{"num_attention_heads": 5, "hidden_act": "gelu", "norm": "layernorm", "norm_place": "pre", "bias": "all", "init_std_qkv": 0.0353, "init_std_o": 0.0, "init_std_down": 0.0, "beta2": 0.95, "weight_decay": 0.059, "warmup_steps": 200, "doc_mask": true, "train_tokens": 125100000, "dataset": "wikipedia_en"}
Each number is 500 + 25 x the weight over its row's rms, rounded and kept within 0 to 999. Layers, rows and columns count from 0. Numbers have three digits each. The size before them is the row's rms in percent of the matrix's.

# up: layer 3 MLP up, 640x160, rms 0.275, rows 578-620, columns 0-159
# down: layer 3 MLP down (transposed), 640x160, rms 0.266, rows 578-619, columns 0-159
up578 096:492474509494489485476510513499545528490498504527477486441523470483524504490488515470539488502519543478455462466485489486502464545527511490501490515502515515484463492471496532510470535476479510491545550509432482493496478482483533490500542499480507498496492507494439503497508462496506524537497484500522497539491535482535508517522460488461509491497465506493505541511482486506499478487553509565503522518489537515565497482447480550507486491468465519486445517485482532495511488472485480
down578 104:535504502495501507509497527520521509489503518519510509484526508521515498484475496505483566520496471511507492543505500493528517499465501482519540483518538500445497536491464530501482523487517511515486445518502518447497498536485466492454496535505511536495495516481508533502582473488519512455497495482517476458541520499491472481492485572479519473501495509506511487485478470522506464484469471503490525498524505483476471502474507556531507529461518478471428508527468495516531471536529542
up579 090:467452525466471490484488492519452510483483487496486484483504514543473510513538502493505542489501481511499492503503511487538501490491506491477519568455564475464479459510483463492522486499471462481495490500503551489484572451499541472554500489505501503485502508539467507499497495466496500494478515523530505491525472450490491542483501536506485548498490516492499568545552474473527490521522514498511467479478515506517519504496456509505503473520487518518498437518497521510497513489514533
down579 101:470499517496525498487498479491486479469518522495527525523498509522467456460479498534456527493493476504543501459499512490514513468541489493454481519497536503512527507480502536471486451565482531496500489482493512508481502486459497512505516512504490441507554474517476508466490471503525492474501467490528529510509508477519528493419480522491533535521546518451493535522511525490513492511534516477477531502494507525478520569461543517497525543501533515481484529526495512493468461485506507
up580 099:469511577514489527543460468519493508512493473474569568513512478550533476496514531513484489526516473437529509512505506506534470522489503526480498512481487482478469477460517495509518490464508496501489487475480481448531489501512527472549531520508504561513503468520500489488504496442498496555484506518515475511514463514488483522506545512494488492487499491499467463464503513480543475485467533504494506497517449505460521483514501494513519499543511522510486483509477488530506510498515540
down580 093:495512466519544483484514512509490531502492490503455506492531510501517500494482571476496519503506527516502473481493532514450513503481491488556531500493493467541502480523469476501491488495514480532494523478474466512466569494509519524518519522490436530508491475537473477454506491523500532519503489436474487496480507479524456512497462511444503486509535520527476497473512484501507544518485486565490521514486526503498535515476518528495484454493523524519511496495479503534517533431500538
up581 093:504488503477514483466549536512527526526517541516500496486501459506489465503452468487526424523463527522470500525496517511497498502530485527501495482484489517512525503497528510486463463518560535492540498527547479524515500493479512476485474485487510499476505520522429533558492506482484464493503509500518504467494531467516485533458484508534510486528466496516486513487485501503533486516539516435521499486490480475494426490538512514474490478499504481475447475479491494481510537519489515
down581 095:514508469506483487498497501458507546507509552495480496487532528498507584482517507482476485495520488494482500492525475499500529510514518556497545490491497485488511483518472553523541459509497501496508469479506521523501484493496490483499511539504479455541502495505509485458486520559506492459488472543511490518496471523538521467488483460468505554478515490479521476492472443503429483535475490508519512502466534470515540549505513526533480478506478524492523503518490499508564479486510513
up582 099:469486511505522464513506501486482519506538497496490544460505503464526471520499465507496501495522561471534504517566477463498502488520528463532526489505535487502485470503523494481513536530505515455482473479482501502463478477486547498495495446527524516552531545489498503474500516446451508526488530530496483492472496512477510500521468495498519504502509472476480469544529446507492518488505468492512541472481466492476512491542475454550505462469479535469531493523475504502507512527504526
down582 108:506475522518490510541501493454533481475484489512548517519480513507471522495486488479551483503520516496463497512520489498538456539470518492466471531488494527478460504498517528519494569468517492462522480483453503493514505518472467483538494520528487507504512470524510531475506499481520495520522504489507484513515476518514500537513519520516449489492475491485423489500467497503474530557507488503504572504500537467565536468505501496507483493442513530520511496491499456543514471492504493
up583 089:522508555468486510467518497500557561500506499491495492567533503501526501493483452494529504505520514517479504518533457489485526488538555506536513506550484483494521524515491453530495462513545484494482547521502509467487502474488500506487514479496470543480514493475510489530504506498494537493498470477489499519466467528529476495474464487490528483489512511474463490500503435524521496501461466497479523490505447472484470493514486469483538517504507538489520497435538505483508501457516534
down583 092:513559501522496516492476510478498508479481491487534505467516499467503519488500488485498495466502514436526482540505507503512515521492505507461461492560447508476476503471515484526486490458489508527502502454463450517510544471517536503531546522544508457541545524474522489463525470485497445540557492498485496499449495477513480499506547473481468527492509500449504523478465459506515506514496495495513515503520532460524538488514507489466460493494470502506489512480515501520520494500465480
up584 093:549524513521489494476511515513477490505484465475487515496508482529466458491502483556510514517479462472506480519521479459527523477515514567495491506443485494540502412504501524530496527483461500516535484508471530443462466485507496538544504491508473477517489505502534479495514506485508505498540488505514535534486460493490470479544532472509477506527495491508545475506506500504547504492480511536530507466504498471480511555436519488535492477482495532487478506496524494528519489499485502
down584 101:499510510489521502505492430481448519467507496497496483490466529497524491548490484529497482509497490451515458470548533504482497484457497547518525503487488517497490524517504441500532536498499525533489468545461503482442469540541528484475511507512511497528504480511461493502492465498490500516520508525449485493506521504522527485504495463506523511509471480485508447484539482514528484479522487485510505509507514489522493496510507501587504543512460492499541501469508523550489500554483534
up585 101:500486442502535492526458519536494495482479469547489495493482471510514506518440499504496491512467509533519476522487533499487478542514478492513462506489472493523485550514480562478485475488524483508527464502538512454551457528498484461546484493509504521463499504506474517473485476514517473441508552494533443499492475477526541439497491473511467499465538500500492510498487503487471544505533494528510499508465512506527509475458494512486508524474492529497504490470512542491525475492500492
down585 099:477474472504511443473531542494489534546475533500475467488492486520487472516542473518460508493516506529499526505478485505494492522497444502496495471482503515487507478533490480475502465473495572474480527472543483441512481509560516530501500500534547499555534520513504478498504518516502534500516536487495507520423529494506514471419501465502530497530511524487484496478482533503496486444448491493508519508488507479490498482519497507493514513505493552486517500500503521499523487515495487
up586 100:542462479485472492470486468516462496493445508474504506501527477494474507465490507552466487474519444515476489495513553460512504491519515514480513478491486512487488472512481514494488502561472545542500533495455533495447532547529481528550495484483504523500483503468526490482482536526483483476516451549550499524473506527497517496515491499526505479473529494505533483472508483510468460524479514498529526473524524494479481515505542497514519487499523556496511491482542501485542529485487495
down586 099:476497488506472504473460480530509453468534509490503494489515497547484487478528484485519499439493534506459514523478481536518539526520474495512516516509506501493478524521485485538517466490473457488484498500542478497531509507461517522488514494515505524497467520502537489495455489474502509564556535512496503510482540435456494550508495493466494500496469535482472512467494492493478487491527497503506494498505469484538500442478500514438493471475429502530462496511499489524524484514465470
up587 099:549525491491505476528496542501472505484503488492493540526484447494471514476550486472488455475484538523488452489525513550507488496556502463562511480504493484477476504496523492538497481536486484500512457478512475527505496491531457480461508504509535528522504494485548514499514503508513501497468471490463481492507516486514501461482549500507482481555459466505509495494524540477521488536524469503499519540501498484506546514450467508469493488463470466489501488482500482539456509544485479
down587 097:484538552473507476469505501528506518502553481512513482499532515530496520514479451536487549496497474527526523479490480494482470502457515482475511509467515484481491512501531476507512473486455445506465527525513520463479478535469489501492480540486532492538486489504493488456462475523524574535536516489493495493518523476507498498426495475529518479498543546515500459458483494487523551504483463515552482516502501500482473515480469517483513527508516495537492486523519492502496514531512481
up588 099:500513485480493459495450544501513532451561460529494486484525463486481505470554487485517510502502528498482529522482483540485498494559463511458492517499505518512478448526488490496515455500497476470450534474511448478484528513538518497511498527505518504499466497544539514499512463509494509502539450500438512474524470490509483515511524499498475543469503512505499493496512511520479485502501484553505525496522475478542482537520519516519510476477488545523517557525515484516514474486492514
down588 104:502453454509460498504505515475506490478485520555516556498476475449495490500510517481512494506483548448490496512468517537529480506458475506522518459545491492499505468508510490514480506466542450500526480474483524522513492495505519493506485524495524477506524508515537486523506499536475476528479492468485489500496501506494515452460510510486486532460476481526477462476512505481492494518504455560498520523532546509490539537515448487519452479475519439495528548488496491537466502482516504
up589 095:488486554511495478532529500518490552494498517515516476526497545485495516502520486499523528478488525513497506523507507501521484520444520437558472441487461503447469496500550508490520482493447495501551557447493483484495526518524509481466516501510489444508500526513495491525517517503510521488491513488497469520531486461519493522499537500521490522534564506522507486512460496488491452500511528459519494462484490517474494519514494540494545529470485528506504459469499514485519476478512514
down589 097:531490503531552478456488486495492503496479512457515478537524478532542457509514521475528465459477463475484499493499483499467490497499510473494487473523490523441497501485527524494544491464487502517530500519480525479475449519488527531514482531518512491474473503495525524463446454477520522495520497466489455493501473482532465518484509518491504574499497483508486508478521508457456520524519489513495540506465518477508555499488494488519516504476469470489446510499461493508547491473514534
up590 110:516522530505446484550486489468505494495498495549531496527495506441539486475515510480515533495465566471469477485520518483486487550480496490534526490502494506525473503473554504524495553518488508526518485495505480518532485494510508509463505516504532511497460470526506523520511502506474488524505517534495450487509570494532496528503478448506508523546493496441507487475481493506494527490508465474538488479479492534506503518548480484497457483494546462478491524460544524485496496504522506
down590 117:501494482510505515461502489495483494489531535501497495508498490496542520526482465492495519477526503491544547490505492491408493537531533510515489519465508473485507495510514492491505503544532506550465477490501474493511486500489526531483488524518494484488486478491527550473486501499500490503543514482510518499440482444477558489506488478510512506505482516427460531508517505487476551477469556480513491519499482515478496501421482475486503476544486511488498521541489487522494526515439514
up591 103:491489501540524518491483508532481491514515497519465571479540531558507497514533471511514527553494518484488473522469542510500507483509490506472500490489509506468489454508568503493498519497544490497538515518528470527492475522494509475495529482517488471522500481495572495518525464479532481519507484481515461523435509541470495531486505497502480533505485504509491479457509497501486516465420527506500480451500528538498510509499468513494474498504445531497503493552516491497511473487510483
down591 111:503492538494534519517471458510487491501533521487473509516468454514557547485564501509544494509514521507490476505496511496478568497574489521477495556518470518474506494451525495478480515543527522508476504493536455512487471490496494509503581484526507521476453484508502469468532508469537516498489481512500492539498517523486505489495469478510461532474496494496493516542487537468495491520499502502508521502517473493532536515499494501476516473496498530503527502482480488496430510500474513
up592 094:519509499517498495484490508516498497488477483546502492516515511485496521486485469505492496537490487510481487496550518501463476465484540489560483498487505482550503560502539483495460506472521569526477424519486501519497469546503494494535536542479535561540450463493503438495484526486498486486532538525505520472529474495510467509515489502486463457470543509487529511507493534502510491514538525506493511499504512535470528522515493508461503459486462502490478498506494457484508505490485487
down592 092:529513502487483492563455477528507514509515501508541457519517468498490498501513541499509524444499460513485483487431494506507496447528485483499532485494515473493478521505474467515523480463471428529503461509512465500528549518477513520484480499471529488465519489477501476493478555499497511455468493504514520505533498478525497526480465487451504536492499484499494465487499504535517471522483492483497526474538485495485431490527517541484528505520499453502467491479490526493473485525467515
up593 096:487486468464519478539556454510484470481485449498518474526439531515512491473503495520545494536520517510498559487513469528519488512490505484493501445529502498531475478522477487496501458463516491498522542470521524525500487483519526534502484514487485494568503454559470494517529518472503496506477445519527485513534506519487499520498476497500528455471495515481497506514535490494493494498525556495521477512485500504458494451562513510488493522516530499519496518482486514514452501492537495
down593 099:517515505466530514516532472504473544491499468441544473499501516491457450505491527519490520503506520498547453522512484483479500498461480513508511502478482514468482526520502524514524501478484489481508493458487463528500456516489518517503516501484542471523484517473485464499517482487466524476503536472496543482469546448490496501494497490482486496513492509494509494498496478485536523476481492519478496480521479553488554516534518480451501504457508433464476501491550510479489522539534427
up594 096:476532528520471525513501480531482508486460539515481474512459483505503519516528464528487503464512454529506538490511488499514470499527499556491544507521496498480534514486497504473524516469487510526476505495484510514504517480499523552500469475501504517452475435525459507530477501517467484475509466450558503538503479482524500559509484463460509507515491481515509501511469501523509535455531462493542462520517495486480512544494470515482518481494531495470509519487548522520500538505456529
down594 089:536532498506561481511501539485528538530493499479520493530537514472506471496479531483484538528503477528532558521532462480521517476511469489487532477513502490511524535495497526536490499461454504477498497482502500524500486517543457465496479504492515500544514495502506478489469517435524475486537527528471467521518523525491491462498526527486527502523529511490476502486488507482505514517440555521474503501483512503478490498520515438546484494489516433475471524516536508525524495503525474
up595 097:493506521510475520516494491487474503494492511488487505470472554551512467525559468542534467478487510449473540532491520488517494492522501524530501476534473525482506508520492513503496512524521452496500473499423530471500509513516543470511494521488488506531486526537486498493454472478528500520456485494537476512506543467555536521523520475479498495519457487510522509494538466437498552492484476470511475469536482484522517497486506482520518521507489482531527492499500483497483533556512495
down595 083:482503527449522477489497504506521486500457497501511453529514500458506496455496546464506471495462490549538453464505484488505551524491450502475494492500486472541465518512537472481488494500482495481494491490502529505484508523494494502515512486482471487475495477494524455485504508487537476441512455545481502557508493503480538512506514521555493496524513492475480536512492506471503459505499475498491519491468522524538476457502469527480502541461487460525492498508527523519573488468473478
up596 099:473546459488502518502482482495514463469507503474471506489509476506454518523529541479511516477485525542501511470525470514493446530470464512475512504507535477496507460520516461533473519528494477528530554514477502544482466530499523495530496516500522521509444490522541486502504564489479513508491470494487479536479489497535467502524434508503480505474484515517520477491497488484470508516528490530491464463495459540468536466504508493504488506515535524464499559515478487498510540477536505
down596 098:506505531504518476510494532500485514524524481487484545505485495537524468496499504544470507533486490504492492525483466508484510529495501499507481484507499481508490489551522533470490427484466507508487478439533480491490517537453526571503539513477484560547512517468478499557457504508458493533516487501496517551514503476528488505536512496514488520491481529489489505453509478562509480488518504522489483502531497473525528529498513484449508511516488525552497515528486535484503526455512477
up597 106:484566499496497495545526526455522479499482459508488492547518479534505527507559519516501504516488497502503501489503475477513465518537462446528492498518476509497487461530506486484474519528529442499517534489492498488516488495507507496466543465520487502505509543493515475497503554472494493537549512518501462515485548477444523500530503470488484527491501489518477534558470452500477497500494505502526531521504471446510485530506501461509507484487495524536474487496504533541484517504442517
down597 099:489572457416492493525500490512514505493504487499506515488481487524526525464517531554456534554517496508500515460495443528505476502495501514488529465496518487496525498505463530481530492506476486548444481504488499498491505501511523553455525558513473488503495503503496479481489494501521464503531519538491504477502541541482500521543502495477472489503500506477480469493522474520506542473514474507517516487524464470467494500497498497556528526530488483487523516516467526510500492514444467
up598 093:534506511516475494501514504471477509528529496444528492494516483521456473516521490467458497544495513503517494479525514491506515549516526501488476501494517520489462532484484498484505456486499501544449497487514486505518518476509475509526549529446514432493496497512485514508505526485497559516492535494509496496504481491481521436480539466518506539506462498510474533511513516521536449520500475551503528497461487451523536525468508496555496461520502504474545529494497465517536501515524481
down598 089:476495526524509469444483501535487483499495538528536454474496484508495501532511490511514486479560519468516523520492476481556509511509479499513518481497500460436457506457491467503520496457451519494464469483464492512539550484490498531527506505463494508488468533467520488448496491485438532492500500495484523486540488492507510500530502470510549508478489527493527529488487477484483478499497511525497469478465459493517550520475520476489486457499481501505508494513502438503463494530531508
up599 112:472520487460482476490505498502504514540463504508487488520564496500486504492511545519469474530522511536468493488492536487514522500502533474530522544507486522515567513478482553483487499504538489524486518507510511487513474474498507482518506481479485533502469488475490496517522468487483500490523511480531501493526551465539451523496476481455449471490500496485467503494526482533462524498526488466537485483555511504524532465537498489475498481515512563485534458503492519491527499485532576
down599 121:525495510513502518464490524504511477514513466465495502483521499505546472482508510503532558463482524485559460499517494498510510519479540518494476489498492514545575498471510530489511506476509491483511551487512481481518475492445501523482507533518461479542504467495528477519481495488501547530553499480436479512503526456504456497476520470504470481483508498499500527514535487530496489521487533480506477490476467499516540539491518464515493469512496581480494496476482477506502541505534517
up600 104:569509461511474527470461524487500525471484477505519506472531503482506474504511514482501512518508512478486482487497461516497516534481509501455474545497441489526503480475479494494467491506518498484513475466496508494538495485549485530499520478509503500510498466528485480491550514518489504492512518526518550469442517476495480585522549489516514522483484494522540529493500516498512477489493510503476513537502514505533489542483500522482440503497450471502574557494462514515486527486503510
down600 108:510502533492555510482536562518515550536470512494503454507481512499488475526508477555503529552499505506503518530539485489491492514523500526523491482481492547468507471461489519479488481504484541531488495457484500492538531485494536492522563500519525493495473492520510489478503486491528525513550528481476559503520496489475527479499515512510499460499488546472487542489477475490517522478521496509500507521492481498466515502501499524492501521474508488475437485517453556492554538507523460
up601 107:519497486510512497492517483513508524470423538514487416480540489552528546463521475509559486494483526478484518509499487486496511495514485506447506518497443524527503498531470501513464543538511478472482542494499528514455512516496493479537533488483488477516456544519483456493495496481524531501505502512508509508472498523517462498518503467520520509496485466500489490448479505508492547502509547482510532526517495515528546499534494530495478546520499497495464549495486501489496501522499523
down601 094:468474454433476450442511517516512524479482511508509515519552477493482484515513504470537499498521485543513502527515491524505492472466501517522524517498539491478506519492519422483536490517467529516501486514494518510508497460511481519516531506504527473510513509482515488459456519474502494488469484480477470497461559520485520497527498500467530475459479494483535537493511488520465533490530468512485527466542525498492477503499543542502499515509466465477481497500509512487516432536483528
up602 092:492483508493489503515485496496496504504455496463516517526537539514466497512506537472501522518484475529479508491514469493535470487550467516472542491518510506495491476475574477471515512527499486521528495485535518507480518508473494513500500524545473501517474478508519463505521516480461513501491495529479469498505460507530536469503505482541478519561434455545519540467464497505518499519506523543470519508464531513478452504471477530511500514519490480516509451490553483507548516505540474
down602 088:516505535531504511516490501491522516481492492537523513501475503519508511501545463530456495472550507522471550513504472494532460492498527497523460495492462512500500536499486517524472509494504495488453472528435524504492497509510519516483541529493478519518524486464499482470516537522465494514488496487526495500462521459519475536507502474477511529483489523493498506550513545503473507554554553470510504500527498483494531473479528484497562488530472547485495501493424483454515504497481477
up603 087:513489466551524556467511508536514497494486511526484539519511485492467458491450507534548484501502499494477503463515477508483491494516497547508477527480488510504489526472524513438511480466523494497493520508484492488522476528478508495509525488504503473474508537521483521525557496489478527486463541502502476509539466536510498464475501479480434483516507486540446472462508532457493484477528512522478523502504503543541496489487515496512479529457493507558463545511495483490484447490500519
down603 101:476529513497504472497475479552498541518538511506500542530514457516472499452508481533473502464515530482486511525532518512490482513501452507537511514533531535496524519494519496584534516506539508534510509511496531484518517483521510537498514485501516480465498494473499528495493486438508468531487488516490522483523511546540497543539522533516490505498493513498525491526515434470533461535544471522495534495460495469510515458517505465501468487520517507492495465488500497491470473456501489
up604 099:487524457523506484510565514454476509467487482496520485500482525515531491506487475523481458502524509510483491528490528531501451524497525512505523474466508478500487471515505497487456509483508541511519545484489480528508508468506517513499473479442501549465541495482479464495543512479504500480474454484547474494582505492555458513492529489516516512531509499513453508474517488509520481510487511479506478479474470466491512491514492449523519564463486491518490488497495512499451534472511521
down604 093:465567521496477520497477480488480478518496484516516530514562512464536487487534516470485426496536499514523496481475502506496526473498483508482460513513510508506568495473482504517483466461480508503503521501462517488520519523479482496531474497504487506492509507495470482520471489481486512536536424499512490538511479490446537544474484530486505520510479529546458509518504519486498522490514479468460550489502462492495545527500528484495490511502503482502459481462443486499531499483514472
up605 097:533462505501489514484465513518466541480509469512530471510499508532503497522464515506473513486529483515503536465486581484460511511487518495539477447508495498514480511470495536495488517492538464485506497520510505511530568538487511484466479526487514493495498495498494528448479508546510516481488505523521461508487469510486514496486469513466495543513545460501538518482484492521540504484465513535522526466470499518453482519511502501503548487508515530525508496466503522469500506519459581
down605 098:502451511529503518497486508539470470484523495478478505482504542495483480503499497488500519490460503504459527495474522466466500488473474504568495543497517496510526500548459503531511454494519462490545510467507486481487479504539518493500521524487514495470503520457479528478473479497518486479509525488526504498473496450519499512528497506514431506513475505542475491512479505531483494466513446516462462517544494559517545487486554504463466499506524482490532538495538472504467515485505545
up606 094:500525500465523493515491482493493533486514516528518571479471478504481496501492502493510526493508477487528485499513484516518500516531511488504483474509512482511472457485503535501502498539519487508532460506557490508486499480497530524503497536465522495533492489522496483505494496514504436552499482435479467510546511512505488550513458471509517490512514519519476496501504493527471506495466494517543464536462479458505475447532453524560451520466471452492517490464487513501454474502552517
down606 087:528484478488505524485544495529478493492511500500487508483547499483525502481516519515514491486504524531466527542506504497475461504447526501504499489509500484471502527525498445540529516453483563491519530468462483474518511528495515474505530558481509500470467524499551481500488495486499538482490506557503517544468490501528466434540488530458480528492501497498513513492502500485486462461484515511527505512518525534521476510485500505487520521449465502498507498528514501474546487579470491
up607 100:494486499469556466502517505486508448494514526515555484542469499527495522517522528488503536501502498533493493501463521547532496510523485501483499527490462463500502525494521515488486488562557459503523515433514503471497461513521511508469530516503495497529515470508472470503489472507495515508525486506531475520511501445476502516530480515466496506483502518493514493511494487466529516511459503496520525489497525522561505506520499592497502495528478483481569498504478554485499468516486472
down607 094:537498484513543485497522498448503483510454478535505449505503482489521478508529543466507488485493508500537546492502510494457474436492528461480497523550523511463503493478494469498487523429461513524474494505515519507516483441538479488485521488486490506498473524543500504491512473530491445464520505508504537503559496456522513466484498493506485479503505490513513482519544490525482496481470499519493473549508498536526523500474527487487523475506494495550522547501475497540526519527510526
up608 078:497484536508503495495492503540489554491474467503466521482497509494492466476496480495486499465508505458482473545497506517492490496456510535482476490457459508553511509519465489478525492504463502467549479541517523459488507464500541518517498528465478496495503523483512543487521568461487513485498480464476474498530494528536482537482504521508502477474482492516475520479475507519510513514508520448478463459494528448528559484492544461520534502501507505490496496528470501475529561512479512
down608 083:473497492496529495508463518472544443497504507534513493503504540508493519508525496517536489512534514494501485571512537464534526529477502452547526540472487504538532509486561493530515508446488485527476500505497491517516485484522492545473532523458480506507527446549486493539486457534512493463474467525535511478500512544467544475489519490487485473512510529542527498501488482479483471492507508521513482501538499510509491460491531456505481489518470505517528502530518488499499486500459493
up609 103:477528482436512474513489479537486511497523475501505467494492484534480476511501503518510482566539534520507482494511497486470503486516470506472485479474512511487489447532516506478479513571524467499523475480520435532525519495494482498524531551493490481501498516491481578516502481497493510537488532488491449495476526553526485503504510483533475476546490495525502500468496505499523517454471523524491537447504540459509503509499482536469535490524529527491496530473526495483499482490473509
down609 110:492477502505507506502549474487491510495447495504514516533470524555486551539508567501511512518513499521538476457557466486484480492503500485456509489510486500463547483531528495506529500525513495492537454514501508485489486511452492480465503497492538443528577486486479499476470498472507492520508485493504506485500536526468530484507508531495506497514485488481510527505525470481523501490515520536480499469559503457519479458502481512520469524524521537449475473488535489457523491505488506
up610 094:505506500486501494553498516494509471507478472472539522536519464495496512515530461510496485502493521469514542510490510480496496515518499471556498488523498502473472522496522479499518487527522511522536535468522483493502495504544470513537516477508502478499505511493472532489512526468504476478482512543485471527494450477491446502507507491497436453430491510515532489465477521493511502507519515462494487529520471526523467517496471510491463487482489526530590502456483521534526492543441515
down610 092:509510497469528539487509483502488516511473513546504450538516507513514481473480515546508527504490501491519481503497552505503471514499495501536550541482521496494489528515508461450512511489509519524479488504497527487528452492463493513488527487478518499473556507458494467527539483451574500490520518501475512548456550504514508480506448541512520525495492519506512490476482517505511493490481510519470479548554495517450488497524510485471485516484502480501490519520523498535511522580506473
up611 104:477507517533488507486523507500503519523526493447513515515477564536513490501511497460498479469491513532547524459556510509520488504488483513480481482530528509469512473560507489506470476500515479509487500570514461470502529465494514533492507492458474503488478508464499496526446520480509510489499453519524529525468509452528497505489525505463488457523558514484488486534450511491553498512513497514534543493510524496523512490491522509479481482470562476487518468501513526482523493467518508
down611 091:457493515473492497503542466507515555510468536498513462465520509493507527516495521493517545524507501499478475494452489497470457472518478480473502515448458488496515527528481498472485503509513545518498490476480552494524532476474504473510509491474504480501529532483472508481500486512544493518473530473480511521508526545529499464520483551495504477489513476503521503497533487527458490519516511476534491520541461479495470490500426495484498568494477494504514489482479487466520527493541429
up612 078:487506500519479491499515577459495463465523487525520512513475506504488502504559516496540504496486526513544474564490479470473440502508518524487493498528484521531523529491536542497532473497488488531473477484492516499493488470516530460505463460486521512476465488477539529501466501451509445501500472504489517475510487425498479507466527518521504540484474516488477531519507459500525492506482549510508540522491519516453511524508513479519502502482535503516517499528484543509478483499499530
down612 082:479487515504443470486471499545468560515494504511495545470465500500517451528486519510516497471498517493489509521463515474519464570515488475491481457480523517501517558523492506526523480495508468505501544497526519526503494485480533523499557518480481502489469504559490482526515504489469515519496522497549514509510480501494498504485492516512478465452520522508500460506488475522447500466506522447487451475549498470492517547490521512486491459500476523494510509532504493537538543482503486
up613 106:544497535506494497480481487454514506482522481487485502500503498505504463499479537469535496457542511501482545507491513503470506524484490469521535541488468507453495506483524510535477487514491519538536458501531501482517501500453470529481513491455535462519522520543515514499512488497429490464484486448482474480504500480546472505497489485504519477538505473534513435491470470523486473557505452504502535480505499519488485492491490530514527519471476506450523490487530524508504548531476521
down613 117:535554540483506507489495471524532452456505495476537533527489506450500507539497480503496497501496519508475479501514488547421507482465526481481504502504494534544535477520500493485493491532514527520558531521516448481468494466470524473522518507504506525528480479501511553524518446507463498549465481505529519505509470513521490490480491475550521486502524525522501506476465491539520495521497525516495546516530501509495520521487468477476506556489476498500473485511495531461478490478509512
up614 094:549486505507483506514476538478516476492498486486527506484463434535506524477521525498516482553483517521522494511536487490473475535493524507512484525495555529464521490475491521507524499514496524508472425472526551504476490521496485471500486501554464510530479496505499477480442510478514520511469468499533496511500545500458450503492481501525445524527473534570507494502448487538505478476475518542490506494483493471494491514484459483501516500482500492513489494537506542495480492470501511
down614 090:476490517510510501546498476496522528566493531507545501503472518516516484528454496514572465466467494501502479507498513486516507505557511486480463504487485470491487502514553485510484457500516484486495502510476473506498544494526495513520532491515534490509493474464519509514519536463508452524494519498492489502481466496525534455484513516523541522510517514445495512527491483489543469537478529460515513537515471501494479477481545493476498485475507521510559562480473490512447471520504466
up615 096:493511499469513483519497511451512513453523522490541483504468459531547517563493497460514496488496460493514506566501466508494518501472470532495459532474489465487508524477564486455536492558516534495515486486497516500496499504457512465503487495523530468507487530485493536531500533521477537503496471497496547508482495506504491522488496519530505441435517502502526536494514525498452504510481479510518452498502504502504496468480478475495499520515492451491509481495520491563493472510487519
down615 094:492524474495587503538465456477506477485454522497496491462514476484498474504487518495535478456472535528529478484502526491488491465512524491489503486534467461509505479520485502530528502448521503487517524499534504539507536485488494487501498540490494488484532459506489503512526470459484490431520503513475489484504485498535527456543487530496513530491529506567498500515562491538524479457521500469519521537504491485494515486462529500530475516470497495516469514505498536477516510526531489
up616 101:476521521480494504463515476474456511492505524505512515489449478517479540513490536513474492489453478491530520512501525519494531493558463502490461519503506516505431502509479470496523521539485471525451461495482484483523494485504473516469503469534459572518508469521499507468480513542518548491509526495515509501479543524459481520507471541509503484494543462563454520528501509526524501516489483500489462489529526501503473486489512540494470507497485534474521527507493497532468525496491525
down616 102:514500511484528471511472499537499512513466539452487523547471518548502519461458476531479502441474521498449500488497534526465564471474519474496484506527498511462476497523486476486513519474500481505539470545526490466488516495530491486521474514580483455525501489508493495503514501474522511496522543528514530489524501530504495492477518501497547509523518528531490488510498500509480500506461491482497522445515504484519448515501541483496501457459518467466525471467493496525478491471490497
up617 103:495486535516499493510503472470525483488468475467462503453420509484532499451486501472485491543485482505486471502517506497516465474521488513522466505481480508541492472498485503495522510480509493497541494488530500509528514496552487497490507493529501428489498532505524550485484531507439510479505509492527454508516484492462469508523450540540473482514507555467429491509494538460505497491473536556512522525508495523501493517481501475471514525501485471511502452515499508504485492478524491
down617 107:510508456471507491549481484487543449508469498460468465497507507497480493466490512505498535508508536516525479528510514536497479459482536526461528483501491499505533479497506510479577537488508493507533474479474512515531488487469475521524503501536515469460503474500482496446490464523488477548531546525493525478472526452487477474534484465462475503535533539442528487527524479510474500509488520516506491492517479496488499486495500479508534513548471507532488490469501444508498525522502488
up618 092:488504499501462488496572498467541504507496524511477526454463536514468516503529493503478473494510453518526534543531535502555512455496511518527462488520486500492503516503472506475454500448525473521517524501469516512473481502442487484477495468520478491501482473459485465524496453505482491498489479484444494497500507498499495501522456512525454515530473539526494495470437481502521464500456518517531501488464480500495493529439486503504512485503504523541525496526526516514502478498533495
down618 086:457464524511534536461460536544511508466441479519494513509555447531521530569521509481481496494510501498498467497491527489470518537519459541521445488478539496490500538529512512444493472501499518486503501483490475464514472514529514480527554508502540508539502508517515516488520521495478484511516488475519537519473567489490519507516521523483470528509521506495479492490511508507495543484483505476475505516531520513513458470539509511463461493490494468491520498490503502523520495474514540
up619 109:542507488491481469502495482533495488496479515463510520523496521543545524556497522500513515475475538448505491498512505481541487537482527477542485459511511498454552541503489494498465511514478475504515490516496491511491496522521436518493466499531522501482500470537509489448503463501521510463538525467464495514509516491491493508470532489541471546507538488512490497525452500505544513509501491523481500491480516437502539541471507508476504477470478509561464478490517491504504480462465478
down619 113:486487528492514499506485440524481486520505478499524522542524502525510506542534528453495486525496514497469491516506495554502508496483526515486528514499537541455480495493494493466462475460504418500464478494524490522495463476464517479482518495501512437500450487511448496492503533522529460476484497491525504512498488497495483512504503485492480469497507499470557525488451513484518509473499458520518516501495444494489537476529530528449482535498537524542485492492476525486537488502457512
up620 095:441494472527512486518481547492476488489481495524505505508453490501505529505467518492509533530471506505441497453542499518528489501510475514516497487459510487500503530486548492478512481508484518485493473479538513453483509479490527487511459499522504534512492573517464477499481491499485450510521476484501469493527504485538491516517529488561481486508463529486470505526492495531560490476539530512479464497454497469511487470471508530532514476531480455524514504477477491521449449492506512